From a checkpoint of a small transformer trained on Wikipedia.
Size: 13 layers, width 160, 2 heads of 64 (1 for keys and values), MLP 448 SwiGLU, 3.95M parameters.
Each number is 128 + 32 x the weight over its row's rms, rounded and kept within 0 to 255. Layers, rows and columns count from 0. Numbers have three digits each. The size before them is the row's rms in percent of the matrix's.

# q: layer 5 attention query, 128x160, rms 0.0842, rows 61-63,125-127, columns 0-159
# k: layer 5 attention key, 64x160, rms 0.0817, rows 61-63, columns 0-159
# v: layer 5 attention value, 64x160, rms 0.112, rows 0-25, columns 0-159
# o: layer 5 attention output (transposed), 128x160, rms 0.0952, rows 0-24,64-88, columns 0-159
q61 089:128104128148157178159107132165131058144144150126123094134085184136079080103181138164108136100103205104108160062077134106161140167110125122138145139142136184164070151142114112181106225164142131115138100129099146154142102146140132091138102173119089072124123129130142112090116154079146113171103156145153129105156136096181072145150118165094120127147094138151089187164111089157223166106109159134094097154105139125138185063101161062076108124127165167168116128111143154142065093105104129
q125 108:141143106088124133098126150109155132132103128175119086181102144170131146104152162157115184155125131116176073153082110147142113181066123136133157102106099075113154110088046036155128165103109109061120191190124161129128160160112077122137119095059145148177142129113125172173083093125141114135097094099124145100118145074119156082114103104137119087066092066128138090164117070153133156115160089107098102121153117135120174147165140125154118124165149159130099102095134166061137131113123031
k61 099:165122134147135189125055178109103102144110085126165181129129083111161136206096140109173107108120122089106192110131113160154119154110142112160126129086104120156130185176132152149132120172144188153106127108121120087131096155122119139171095149112188139098096173185128120166133184121166128104096122090126107178116139120131135173128109149162151200195106130053160096179110127120083145101200102173170106053143161121130106142132128165149128167162095114195153079190123104132157067102121131
q62 090:183201107160163089144103175133155093114099125115097146202085122133164091107112134094155069152155086112125158142146166114099176109114067087079108085104174095119097192155102132123100127139084162124077068103134151132149085150126146151108127122115142179123110127152115152141179075077108123130145108132138127104122117196151169143149158107115155161131160092161132207076190156104097119155119059128136164222047170127173111144145119147136141170127149105130133158139140096110134142117180163
q126 109:113149120098095149173127110105083174138152112114103164190093068162112162091111136139194111167149166126081159156103145102110124139149092145121139175156158162141130113131131158182071149131112180087125147088112128168154098110153181169092107162157137090155144105182119136191181176118093113164075119150184138159134034115149172126110112085089140091132202151204107147148179130117082108127131119153070146119154170077135150151105148135154096098130113103099124138197149149181168134097092136
k62 104:117133111140135100136186122124164093091132122084117085088131120129146139094128192158141052117166072128102124070149130117137129091120085176143108164095142112110131104136115106114204153109139104095156154128091107122149150090139141118137144158066084133080081179183178137075096094136133150108135097085116148091102148073115155120161139128143138142178171134130133105094222078137127106170132206134175178100175218123137075144156184115134162113113059097173144147134122148192134100122105128
q63 095:116143137093105152140148124142084201097143114136032178182133082199220124105086145127129145083116143137204138190109115124130109099192107089128123109056128139078140087113055175114165114086109155094138120115132110139099122092120137166131140163104134149115136090128141135109157065148170120103132131160148119149146114207127112134160129163112160092132124145157114103130171114120128096112156134062177148188120142140104116088152141152105116148114166154170107157188126104116098164172139038
q127 099:141224143108110183075156101140129109131125112162129127092112157160143160107137108134110124115155137175135133062077155162083094089122108184130064138108108170121100102176101088084129180099184181175144106142120070135100091115172115127095139148172108062141105120008184157152150204136181134104149115116102120118146115165083155131104130127112119144170132129076050104184104116129127096096130156113170188166133149162125100119135090120175141117153144111131160147116133158112148098146121145
k63 098:107117070190138106131048175061142135126087126173168119166163144081170108151135141158102123121151152172160124120131088131148133096093161216101163185096092135145091070103166149134120151129125099094112178128100129123134132163135162122116168107141157140109165107179071123176144123093137106121126139134113138143108200200139149148128137113100044124101107136111113196096128136175191167094155112112178084085097151100068138102116084111203142081115145151094136104116105153158090154104092127
v0 111:128094101144169184144108125142126151098171135095173089056126142126113116037098153158128082164071113185149169110096069115139175158114108181119152156134150129069118092135135122125060156132094111159152090104121136158150100150099112140184171088110101140139114097115111114118065108117119118170121169118155132126205149125119095058120115111212146144075185122169158118090143088132124121137173166077158083134087132048159155098132144081132058126148163137119135106156109137172098096118112116
o0 094:126107142207125144226151110101128102112097112132116099112214114107135181150113119191127132117154133139131171116114113141141152138182217125146112129116168107162114094135132153164143165167176175121158133139189174118096136119138124090188172105100150121143114107154118179115147139103144161155099077137140084111175082140139159142121108178158151086158115127129190147063089154124190077143081115132193147143187136147039083127148146162118120146155120092097136082123122085118173150171149130
o64 119:165146080071146117101136146143148107170087113154137156144088085180152066131152167087162105099117107109135095131179129140146101106107090117108155091143143159136105117137129135177124124079110146170089100120089120111193127125149159098065180122109114154089174159105161098122113040147141110117178157171138081139110105093137128154094159153108086094156095158113078138214100110069092177101094079124051111162154136159108192123180156113106162106124103169172142153124188115088164162161127095
v1 100:170099090095064170149067102157139129100110120112117053144111138093039142146118143105152096113117173111122111154114105122074120158097158201147085120086082117131087145069180112101129159062133090111162101098167115094133125111096153122076106087166131090124142123130132088176123109102142122140184197140129199142082100114146139093173129143072147115147158172121137108142140138104170105136103204186112116142144085160175153137137165135132091065080145161113111139124176149070170125162118109
o1 089:100130092070185139096094060151114151132140183143137188204122146177159125138150143120134094108117138136176095086108110095115183137130059107161118097174126088122133132148123142177092144118154123027147112191125139127154131140181118135150132133158109152158115178131070084155114098138082120129134113206092171145095138118103180106110144126103196134085126142063141151075117094116099181098121124158076161078104105077113104127115125136115173161130108108188077102123174137120121128073162103
o65 106:113146061186121146147206190145123085157145124137099083089125122145182151121109093089133161099114125103108161150161130148137120105132135193120149080099121116112111115121139166157157130099108152219113161118117132124174117230040177080157107135137137109102157129118136124063098126103132099153132110061155098135185173095095105168107125110167107164157136104076127138178098094113115079162103138086173142114160091114121119144166149123121101067172156172145143137078076119114111149188136158
v2 103:121151128124130155121090160069120124145154193100144141134102218189157078122136109180086102148128125133079104106158112114138139057138109167148132082123114192136097140102115065117166097161111137158103095096089133133166136117131141078135154172145150115204103166107147121078187141150160171152125121129093153142138108083136126161134183164151111108141149098092157045084089174118169191138102098173106153106118187232166125111165144116157140119175130109130132119134178120136126095177137159
o2 083:116109132155170070034122149085091155126159136137075067162167117131157096127121141091118098117116155121100080155119103095179125168172182126158111153166100112185097134167199121124101163097141147091174112129175138137136108121166142188117104158159102106114080135081114084128077087161096104073111061173118177150108113161086093089172128109122138167174171097122089092145164118169171138084125193129134126129152122078140123139108122119117130050117157118151053097099109123131156116174155138
o66 111:160206153173116172173127110126155147126114127093142141131154128050112132086089188152152124130199129102128150143152161171104174146099128125100110136090164102113177109090106141086172127148107081108153106107158131081105142119138113131134109106141157161091191155131154163133210082153139125104155132093060076129131131060177169126092082104124120110038101083160188147114147140111097076088184104129126148083118137116085133102157077096179096161097101135138101171151105185124115116128086106
v3 101:125143126161144172115086175078132156110082118067155093147135118163150119111118155167116168158145174150188127130172154121087146144108124076184169092141116124139108076162134125141128120149182157068123129046098100131155167108208117133067125152116130079205111106078150136158198124088167156070157132171160127134158154129125142146089073114145097143108184164143096149119167154126138097115141153138174093130103185138166149098180145110138150174153142208139118098138067126070125115094141110
o3 091:165121132139148105153089155153125100140152106057121089149146101134096073158167188155110135166074134062117102101081070141166116138165184123152129087108134112217136114158156110152168168160155122103139111115152165132126110085129086090126097148137144137137158133120143063125081093149131121128139120119136121148164088169121027143074116128113134135137098183117134149086100122108177083069153156080108213171131077126122168077127063110132134111086146147184074114172100110110140142154120075
o67 108:117131123126128166154142148088110119108052093193090189092066151114160143177075144126078064088147111189059136147157127086145134137167116056173160140189083121078098152141110099046132182084127115138122134118083075169089210140106134171114117137108127129127153134149143131111185103125116109141084163157114158109077131132132149048091148136173113125115153080099167079100122154189172160182141112125123122145153129128109148097089123148159110132160133156078130163155124134140137113131133138
v4 100:054141149152074128139063159150156201099125108150090112094101115159130107107114135140118158094089118113111094151150160138146110108092073175004098126122177154176093151132147138132149125083108137140116150125175121086122114170225116140102161105162100128117129154163104128123137112114160139077162163077153156175125052123062130106105072129162125170158165125146098133162099138093143172063148082080142141110125119090177107103103167139088092112128084141097157145182111099148140115105115151
o4 091:114079076154145085117083134160130066083140112110144187218151145128186119190166119106145094137197032138162164109105078117126093058195116182120148100125128154136114120117111161168140104099116118106116136143094135123172070166108138101152133138110173092112116114134139079127155057096068144137135147142170178118180160130119141150125207124156144122088133190127157120077139138115133134136157160089198101106130118165142143095111139159134124149188152130120151100085133158143141167132161158
o68 106:106078132078170123065144088106117122127143083129086084134145165156115155129100134155124120121190148128095128118139176161158156118153186110127122139103081138150120086151138091100106190139165137122112098122158165178082155081145127106080167149086153189177173169108129148117062187108127135080114094115148132123163074096127128083124141121164076118079118108150131143158137074094096115167182144119078129136163111116139152117113081091186185167138208104183141149105155128106175102087120039
v5 100:111126155154070170088152111126141104126109115120143117194105120131147120112071134121129107096061143131148143122106096173083109182107134130114087170087114096159109127162080131198131124141164064119147191130158142115055120092111180125103147100117141172162163155137155172158125103196107135133060083080131111085081176109097160131148146131126142108191100055122091136125093141151161126125128132088128106128165110099021122106153064077100168083102162164122088073141134136129083089117115109
o5 090:157157128075124091175114078187142124121090159127155157145127132149105086144122169059128143207090128176147130152116154094140172125112103117202093146127118101114126125174098116070111142149173127161084130127143051166136089165132067109139141171175176091128148076156109077132083166112120109162170144072178109156129156194132138167153160116106079111119092146146143121134122106066177118098124166145126110102097089153139148115127139148140163140182121116127174097162160145167084147038078170
o69 108:107075168156089135079081125140136118170111123173176134097076111102135132153238128132066133100091102145058099110171066103150128074120159160067090103088129172131138152130171095129062043173027133072110113173098163101098178139071139108158129078134112093123102098091121141142165158102096116148100145124107143125116062124144122107096132149095127153152129146087096096138130145135060138123141130146125098105131113116144129141116110086095154124106139119157068121097106115141091131123172127
v6 100:134169075095089134179149132113103142149117160129126208150202168124135101094117122181127135156147095131151061112124098023128130099141099200106078116172077116124144129149047069115115125121091129123144133192126140112119137123120098094130084135165166183085152146160131139154169120114142132138194197113182100120104103139114138086150094141111123099117189129144137141163165177161138115131125139118186156068080132111081124146100149101064086106168156130133178080112118094110105098150109106
o6 110:103121178119106056140113088162138096093142114158095154121151095122138160141112128193138138157108096131131191108126129198142133079176122127160101187135126152150131100133134075113165102116099070198179126170079143094154080088093163156106136130081137154127140159126123133103146170189161107106150179112158126119137121115211094184190085161142148128152087104174167118098150112160166143128116128118122151075128113189064128076036175170118104140116163145132120139132157121093124109192089125
o70 103:167127104126135185152126101141095093116158120087158078096175118123095129129155143099121195114114155171164132121149183105062123146183146127111176146135116167145141158087111161064090122163129158169165101120146154145082129210133167075155155132122114173129140112092125116105118108103154136103082092116039077162118146128064161081140218138122080146085158130122132142065106165108114123093133090170137116156159168113159095121156145125169182161111143125196133141165085129112117157123212144
v7 102:202127194135093131080153124138131088190115116136103162127165120171165109104078189117126140105076159105087134092134102151167127158091099144098154132133101069142127099121089086120100138118120165139073138163126101063059156101098125139162119093127092148154132067149147154090109129082137134075104123130128106153165124123153076066148135162165025091139183092092117057169081088130128122135100132133104115084123141154135118175113088115149102207174154135125126127131092161147091083165137086
o7 086:139115137167120164158129118103181078168094150109108148165092107131139104176066164143152088118134159113148121132127134183142159108142163140184070133141121160156108122082167083202108150132058154182152118142110043117141125131102104069130166047104134119150165097125111137118146135106192167170096200114163143101160099181090100142113176174148087160138160087117117199140133129096159200136121169177140130171130118137183082160170163122089114160155116121176153176137117137126135143104121139
o71 115:130133155060117133208174090116158145110169134121150133125123145201091058079150133090130163132156154158124145162111144133123128093188139147076173095069124107132158145112123172085130112150113118076125118143153153128153130111134112156136106214129134113093127125131166110155117119140069151059182109130069134201080159109123118164131074116106183128107116180159171165074163096128121099194113102062176069135145096114109169104125077147129159198095130172122108103172156114128120097129137124
v8 093:133041120069126099168115145144105109155104049102160109057150111137160142121050124083138099162069124156112099169147145151124144145124108098140080169125161152113124099163171122136120135108110131101160082149100128097125168164125073123118104158148106101152154134090127111121152153108086096145161081077182118139185112137121149147126095103155120066131090086136175118129100162153124119144100082142180170100134108116155165218064042125161101159124107117168086109167103120201090116174131144
o8 094:177116091123099159196131169143087105132152125156067147141073097148102146085123134176109126105092173132126154099156119142134140187155126129113078095101130084127079146143150116164113169152148113117172134118133146141183140167082133177126121155079159165145140155087155090121082130073190159192123116224088095121140101116137128151056115094148106130186103117128127117204120135173150150184170126166125148140203153087111105109167077151166131136155082131125108144130145121085151126176104048
o72 101:115143119111148152104122139122194174100098205117109110125121210150125135183125116060108071123201106158143118157128176128149102082149120153151161191051117200141152093133102168167145113137095136159162091145119118135089119113137073150121156100146152140159140153103158158127093119112089158046130111124094129118111184164143092177177187123085095094077170158132074151125132141113130108098148096169148152142108125055130148114157187097061136147102180114127138108113110146116105115128179171
v9 106:098193145159143129116098070160150107158110173109189076113131196117073145158104160123156082088148059118083129102099190127138140084100126085111127154141089064165094114152110121104142061067140119099131119127174130095126112143120146168146110159070142101076158123126112125122152131162107130123166150161173113175080148177107085106116154093135112135080140137115114112134218133144097087102172129102092126173098117224126054166136093108122171167151135148091142097149139141124148121187105120
o9 098:187098119174112137088179104114123096105109140127075117175133101108146241106186113067151079097124157116101096112185197088133132106105099127107124084125148096122174160133138180141152160077139087080148135178085138149125170138176127146111140138129142128056144118086106167113090188118096124110108073161120165170092116143110183127091163082073129082077193116098134139146124120114157145077114087082081130128124126138125117111099125082149128132145148130178080153111106143157082089114080123
o73 106:038116151071088125157130114176168107124201082158202121189174125161104090096120134111118144133132156123152123153119106087101099129147101143131151087174147187162142148098127145087094117120113151166132122126143136085087126122123102123141117070050081119161103097176140095168139128101142186106170161127149116104145114116077062109131110151166136133160136186188133118072132130105093130191107125141151194142175112066123148138093187113072108162181112132137106132155105092135170167150185113
v10 098:134152173114123135125121108128152108145141106135139142164102164074150147172068166138052110128139171073172129106142146069102075054127145154170149135088090118085137120092125188061138077109116076118187128116106110196114128098183133126151153097151100130134168118117103100109055050072116083120142150096145150111141087130068142086108134126148155159166154105151136122112170103116099100168109084143198116094171107153119104151193120185104151093105145107123082186162121114165118120115145084
o10 084:140130082136072194086099100153156141063125096124111080161101135140081146135154163141180156114129162138116168124147147107104178139100074161109126177158159118119111172188081177115098146092096174078171127125164129086120141160159156129126072142080120138127127177119151206129115142124134110129170167169091118163098132117160126155129140136181076070099134148060181071123121136083105089125134155142108153081178133176160140168144168120095136073168100083093061119105143094153119147063146107
o74 113:090169115120147101144133142103125121161131124129164139082142122131185146094161057153077131145129024092101120108087122198134126133176148150132135104135107080127162100109172085163147143120139104121120069119096148136148159180147105173095100134173086174073169171157084101131165102090125110114142089120127171112156126125127128056123173124076165163159082135156117185142030106176158158121152140085114144151085117093097100056103069074102152137121101157132119110123063112097129141141156128
v11 097:178152197130103093118164120124100142131114169081197088106144107055113118174148153146112086205102104096114138080159139111091125117088152156102122092128091162111154115067171125214171091069112151120149120151148133087134148111156152160107082094134150085142085117147078105093171110138129143143157117101126154140167100187121164153100128114124076101188147126124140146093150104119106127114177158133089128103167132123082200156146199135064184155099181118149120108131083154150080154152172154
o11 091:114110112148105194158191115133140136069133112132130122181068119148152059102151128103128217084127142138221142162107111103089154106078076102137098132168083123142185220106131147080097109093119069129134109119124064125124153122099123216169137107106116155121121163136131152154102158155118152047132122093176120129141141126155132158120135152131181145092068112152150110089159127149193183150139087148100098126113142120148142126072133158087119143148111189138116153114123106160120141107075100
o75 100:136162165165142123115143131120111138088138110162117146114164166160043109119129115144088127092136041130089101126188126152207109108190129134145143142134145059111131075155138112152174176134097123156147128080119114087140151157064086098137178165119093097143185119127143091123143103157135158174141125225091190089098095109152088095148137105156122138114191174115089127163160114155073067116106097159098154144113138087060124126110186097074083119138115135152132165146136173140143100129113107
v12 106:105151145132144089124156122068117201150105099099170112118145115093097142129031100130198114129080160103103145163117143161204099155165148158134103103136156154114079125140106140123158121159089209129103059126121043153118100136147129134070058125116155150065092118160112114114099145120116141168179155163193168142104170192094124114126155143092086097151172137164196147123134142110162135117114132073109135098107182114147137121155134113118105107101121094142114071111161157149142051143118115
o12 100:104047123165143182168148162149080097152142139155126143122212076074116091109131104170112100126160159169123113107110058149156145162120142127111183129192209113124096122123094131152130125106123115170157116154126142061112107115168169163148090121158167126108165160142131154080156167120093145108102118140048144106094120099133155136129099165106181156123157078091193146137124151152127115159131183095124144115111130093043101218133121153148176128129168113143145103128165152119166191159161108
o76 109:114197140188109108095141089113165136066157136086141089197094150108163183141159129122152190142115134121124091112178100065133160100130145112094138117105079159109154140144149111164134189120084126121082123172098132161146147141065149109112211095119120114155135133094140131208134081114109101128132092118195071147148129102071077129154145099133045129071162156119119085101129121121100086172120112174176152131128128093150095072088122142090137079137136104126090136179125110159138091118090076
v13 106:140112153075149123092127145114097102193133132109157110138157124126184096140158072072159127104121152140084130130131112083143096155171195153130139120138132121197125114122114110164102170143122123151126113199132153153131186080093132114132085131164123205082149132091077140106109074084150154100155117155100133171082145096164140156101140101177150141086083089119161138122157167084137210055193154142179106098118192173135117136127119186146123173132163154133102123146090174112170098114207134
o13 087:095103134100125132135137131146151104165135124153141175151151081199185136187111149099090103125114167187129173069105046143123155081159156103139162128113148078198126114135161125136105196142095088047134083111175119098148091112146131130167145118144185125052136120092197050083164101124090097154105082146121151145110150147079072130060145133131094121130153138135183144153174155168163135098111144105172124171129154142116153121128102087171096127121141164154174122174131103114147120159151134
o77 113:168132130189127106187104055096090136057161156090139146119171147096060107107119165181127176140056094126140110157133173114160079130111099117119126136157111121139123104154134109137134076133153136180157160086071127105106106151153139112072129149151141089190129110135124145119164119111099144096112092151138177179173165147191131116174139133125183196097170126100054128068088149151075087159112141107145135087059126145133150118176114113103123090103135126100059125119148109186119167082113107
v14 101:105176098070157138160087098125143179123134154098169144105099160127115050148162113199155144158141117124149116087107088108183180150154132147138162104122059142090084091152187131141168177115139122081201103164156088114144135079109142142154115163082120136184111088110067081119187153133112120086168118202179163139116140102154141133142110174167087119126157100165165103136138122175099091147074123095174163143121121097151146130101097129108099152147070074114157153119204130110132107100101154
o14 092:161088083213128172117165180069194104099177134153097091122081150141122133104151160126162073139102161130156120148138112083109102117186135144115139146087171113141126181169137127126189178069115131164155106162157109082039181084159155141127135117156062112137151115114113190145124151115161119119118113122175130161128108127169139136118134132093105123112168109147154135075149120112135141090103173115097135228138178083092105134169116136093102129152080196082089106083079122155117126103131131
o78 112:158173135154120128095141158116108106154155124094124134163146100083120117164075127075140131074160085174111155143154103203086130134043148087143144153122089147128130096204057115080109105140109105141111195110123121172191165163171055072135177120081147185102135154118171126124142088158146105123074098104145107102143147162089110133134161111177147135115120127120116117116157064113171120125169104177132117088161098115107123125144176146101143127086157065147147108130086086082116189157191149
v15 099:126087136108109061121133073174132125070156137114169146162160159109050125121115175150135127105141158116063160156092132097161159108196201154133109104098153167162152110169139060105164104109083096122111114119156148184134120123088137114131083086140080143113161143145167112187111086139181160105139039117186111136141148103169123136104066113123117139113152159111131143102113157121167109109176111089150074141175170100141117190118096111155153138085088140064119141095125149128134094056075116
o15 083:173088085080104100152099166050077117095129154154155095100138109127131144127116127088102134129167142146116085126114100122168127108129104168152175112143134169084145182136091142169132179115145131089093107139130132186095178088112129131167131081179101208150105141089110090110133135113058175161113127128097131117115083112162145177099112099139158154146114107167152154177146135204074130155154122108173065118185158101129128146130193107125108120120205167051156133102121154110198097153173101
o79 108:102137092168112100151131081145176068160170073124100097130081073138160113182145085123107157123073181127140133076130120123158109112143130139085079102112079066235115116119055119079126111103111149171098172138179110071140095177122126080129090081069132110084102147134161142131141141109108128158119124163074195179130096140066120093106145133094125180144168118135106073118075164145135136140152124129104175153061130126143138129157108079189144148140126116172128122117097137167123143119142107
v16 096:107135138192075100123178110115084123179146111131079169175164112089090116128165083129101110064117124154154118089164087182161111175124109082115121118073123160080121152146150093151142106104146128177105132141141090131167138175170124202144086152106128150151130086161107141111086093102087128150126099123069098118079150159128184123169077091179128143088124114121154128158126107156122185066143153075146106131134162090118155182124180098146138073135154220156095159141124095101119088196134100
o16 092:135115102124162105096082099086149153159107151152178149178127133153147070132116145138102124128128102139113113152148097103098093143070144176212172140023195107103124106123175107124142119123134121171120090132089185180136100095098139093126137118120125151153131156165094105135134048099078122168165105073130073134135168115165136133092111143126193173211093154165143124177101098155145101137130181128149073078086066129134118086126121142137148129125165189138149099107175188152113103148151135
o80 098:188168156045091119161131092108121111146167127124119149061137143118133117125083100154105157171114095141167089157089131130155153166172067103100145172157132139155120081130123170148141119150097104101098119118135155090118160127147140138141151108111156108115121106114109129199069137100130138119117103102140177105122055127177098099217141134135061140073122141088117125135109069092116127157084088096204090161210161132160157117059155117096099134155110122150141129191123105096162191093159186
v17 097:112095171127062101121163095120035094144072097076105157186129114107098128117084161146136075088143130135107151122161138171081131091109124129160161124169145147196111110154129147158107146105098132137112058124175137113117102126129142104133153167123157141115135087111100116125151094033127123159128177120187143109112112134087154192150095125090129098071187116192146121073110061120069108116163127146151153149114157126171146090089079161115147077120141061133161112128118175073081138088123103
o17 093:129074113169131170185139126134090091136168143199176174166154123117077148145177106175114150125157143115115142105123170135086054134059100137166121127098111143152085150138143114169164106138172058100160181147112144149095170108132088147158090089096140080116129177131187112155101127043097086120153129144104123111132092076161153114172152073122106103135155107065196131129159114125102164139144133133128107142133120127080069136107136112070220122151181164144106107097169161108126100135133104
o81 105:109171168107134114116112102119079158110158170109139139103112145119139119088111152085110100113098116197115130115122111128145113058150111157093123093144115128139169181101139121123119114127142203125135111143099069081156127158069183153130166182129181204124131086114093079088139144191123142121067151160139175131115147178126144070150138161126127137119090129181083163112171174225130140118136140089083143074173110091118156143120095139181055103064090128147147161122108081173169138176133137
v18 098:112132131169085130203133152136151065085142115122118154152080121120096152163057134109106177094151178138123126115084073131124118095100167097083094121137124151158113127138107149123173140169069137116155173142112112062124106136090089147111168105119127132112113160133108143116185114088116071128083152145090121123185134163193101189160151152157130144087168079097128066131123096158091151110066130155129169141164158137164067054131168118155085161128204101144164143150091093151133167178112071
o18 089:090123078090115134107166074160149157107113182128109172144120167105103186156115118194135149128109138154124123134106200140142118068165089155096164158093026155113112134138154072107140140129064115153160104155161133047104101086147107061117119097107120118120095123149072168095144101110122103073115177154187199138168088119171151163108129101122117147155165098093147126099132110162133161125169138192158097164110165145085118117093114188123140112152073136153158123113174143161089153100138084
o82 099:147151137102207115161117155115142135151121092115197068078127114099142113139146198158114104147128179118105095141119068159119120164117102159128109128072178091144123122160133168210098147090127118120089134158108157144153189086058128165074114135164171088140073121160141167155104170146100213118107161123115096098135164128095132066142120111097123098121104103167168171151136118089143116069150149167102125091112158178151151085119103129097116112152121121117051203096116160093138146105100177
v19 100:125097075139148148108162090089086160129193144117157040161145140130105158123109157118051139118140153165182121185095086151102148042156073163139185147146092116196104110144163184131165081107103118196117087085134117154064151139079142137151122127083067094068125115154124109186141133111131130129069149134129143110090186118098156131099080174165136114139139109114056161110135193097087102151144158116124122107123155133140120144137128095138107087168132124142125082140085132119154111110081144
o19 100:210095154131122140162152140115172119157117115162133110139138087178089155154139079152159117167152127161164148092171094153113116110090141157130153128136141151161141127096090073095140148140167085053139170122069180180143131146163088011098105087144179085141153140112152115121162126164105128192174088091103102134131137132167106145152164120088163126144180192122117123102166148112148096148052097076171179121115069142114166098094110098148137111117185127159122142118122067156171127124120127
o83 108:054163116090127119145107135143174098109101122144137112088163175075152062114197166073107159121187117092088135142146181116139119119093155108118116074112151121163165124161122145167087136174166175162142123162164112087142085147055119153132144149160123180087102188146127140090089090091136112150085145177117125134152109086077167052141074093173101157131077116175158065143078116129132165125169152160111108148108150132155134151091175135112151095089063143109078153122139161133113154165107126
v20 103:125081084133123169123140060126120190113120156083081080117132119174161095172137102110139085134186145121134107140112139120127135110103083124136110063193112128148165126128101068156104150158120095147146161126159199094192049098122052075152145102112092128114149127147127091122150119153141140089157139121074117066135120216147120110160092113138091150147121182172157099130098129101058115155100121121197113116177135150107163166138115166149112088095134149097139159138211133131124166155180091
o20 092:141131155127100139112158210075155154141110186052080089122103072197129123110079114120102092041104120114130108131080124104148084169124085071081117154109162125046162143107191101129117115092089107121100151129167149127063188112099204159140121142149138140119093156119119166069151102136116117110150142162129188082104137090148091140141173100103136087129160121134098143118080105102136131090128075139175150155133148145102143099180108118073150193127105118095137135182142130145150105149116098
o84 112:144109164149131094114106128146081100132076108201193112126154181106098112106149121126145188138147093135129143167153117131094161127141199168166123209122117110164093081097088131105094115118147206185111114164119164133150088159145149110140085144089179177157166076100069153159055182129135176101093075088109103097122097145212103125114085160120113152120149087092096114113136126143108162109100132126069140095174095151104105100137103126157069145141097145133085104084122124081144133159149111
v21 093:148181177130160143140134109176127141148125194104108126161130133086167113077133127153175102135152136134152123125116103162150119116097127126161136117133163067165167138124115071110133151199155166111133126147135057143094177130179091181100126109111130110108190132097165051116092151101155097094162134092143157112152142139079122149181082169167081197114126215115164113118102119063126119114159137128158206145170158056105116177198106136140127135128135159109105127124141187121055136131099162
o21 088:144129167150116089164109172103125116063138022117111072120147166086164139193100139178151092062126159148113148135096073114154108139149132119111106104143169112162073116074074111116138113121155172140135059070111128142145066113123162098159141125122135100155089171143152125086125124122141105148112090122145065124157084153113150115158107095107170180115100143064144136174070115060131106134108133091099115085125188101108132168204118116136108120107140115115096105165104080150127205175116144
o85 104:142167094111171158127090092178127098156137186165174146090077155168100108115127101085143154101122072119094121099190121077083146119178100121125148171047105101176137139169145159113084207100156119126116230159142145100152172159118119106144135156151125156139227127136144108139149142120099127109144144119139161159113180096132027113113112133118145126173136114166097142094147126158153112132117117087150097116173130153120075101076135123137114136140099094098134145081082123124156061092177101
v22 106:049130189110124133153100097103105158131121039090149137148128173163131119061159132130137162108086121117127120098167099155097114184118178094127137136120133119085177114137126091169192084128146111111103142109184168129136157157133127102145166161127060141126095142091158131171166162143134128086120177191121175161125150106147128163080161086138130074125172132092114214147115133091078159156163197142162149093128164158110096177116161106100146047146132113127117150138181164181130116088158105
o22 093:073089127104148069117146142115129075136143160101137116150156067091121097160138119044151116095140084168139151132127106105145134159133103052136115112107146128177103089087183106098100122080149109130088091133124090157105115187148124127202089110146146130162135157110172065104126093186099133116119114139139114124106103132139122104098127073123089179092120110128189117067138104204114123105101155216170074114159118128091132104111099054115139127103188150140140142046145130157169138151185142
o86 115:124080173129131191089118137133137118128155123160113132133121148126120036101089115198087113128159117155147148144152142151123153121104103178160134171183094157144189109167101131130142098121053109110175125135092141177113119050104119194102103139151154112064146113128081103107120135071117059129093145131168127102115094145096129132141113182140189124139137110097134062184089170076152117136141099076095131166124127113138098130157156199119097191090147164122095144180102103181102133090171080
v23 095:065138178128112183128068190160114166144077137068149140131103196132166121173169105083144101119179097091102111092172120045165155165141105176099108158077135103109148092107160128100126113126138114160120183106109108134158150179122170152146115156149181148141114150152154146178114166208124091160157112154090084114097091119132123148128075117149099124151133115101143147085077132057142078079118113095116143118090115097129112152092060123163169113126188137165112111080093108137096094080135147
o23 097:136134122121164102216105130133135118106080131093167052143114133130154161144127205132160125131147114094133074153178151107147125162138206166076118137204149122086118124118110156113134142096145168152093086199103094125131125125126161221105092123120122185075160115152107099129159173117089036147168143172092122142095130120127138141105091094137115134116097150167140146114127129057097087156116127136078198099146125087137084148138079067118105096148141076101103135146121079119127173134087136
o87 104:124138178105075139100113089088106124110207076099089103122154094149078093114124104162104093125137109161141170091110170136118110083162108119141126138107091077114067127150142158144108124148126114111164105112122194077077132064174067047151128177110220076137140100153117194135136086132140131145093117062148185085138125154069160112114182131095104102123112125089106095142163151164102131124089121135151090122163081152109118114158174122101106186116129142153109146119125209148126178120145131
v24 099:118162142157162111081174152205101104142159151143143136133121184092102135162145080107182083108124172083123112127072147168126109128134163114128038095139111102094106148090119137132165154106120143110124137140129168095162098140075127144199077154109152075107117131132086123145179072109041129080138121170160098123129191095073133099139143098088102060219121142197102171121106135125099129075120117111171188094181102101137146123138154161153119119129134132133146178126159125117116168087156130
o24 094:147152109110136131131132117183124143102173129136107127164087147138145129114192084118174158143075132118079153129139114129126109150138095118109116171170120126113140192105144095157186133113138178127103137105084145025053191128151133133092126170143102154153143197158101212100095097100143126095147153172091158106086044151132159071181160081176119142155116064120160128118143091155149151120108136160104144142166125049126133144134117176115087095142127099128098096081090129096117115078156068
o88 105:137052167158164104065113117093124105146136116111122092089128167087113219124113135101132171091151067166174097129129138106117101158115111119126156116148098056156134154170137144163134087222096152139165157175116136121088098087182140126132088103157112124123088049139126063158068111132079135138139151153144161108186158112114057158087118140134120153098149120099103054119114082132099125162136074096117109124145161115078153162086140127102164099156118132138099112131169040153135151137125132
v25 102:072120154092070150125126186124174194148098123161188176107138114134192176136111144075116087116152114114126096084124134124110116145053169120125100123093164228156153089121079115121081141091081151159104097089178114152154126118111119073147108135105041156135165145110162110157144138096122137129133058143112066126136121137103125108146126162172124131126108142165099133167168164147135144043165102103077107101104099110097100111085103126112151075111137097079142165124158177076116101088111138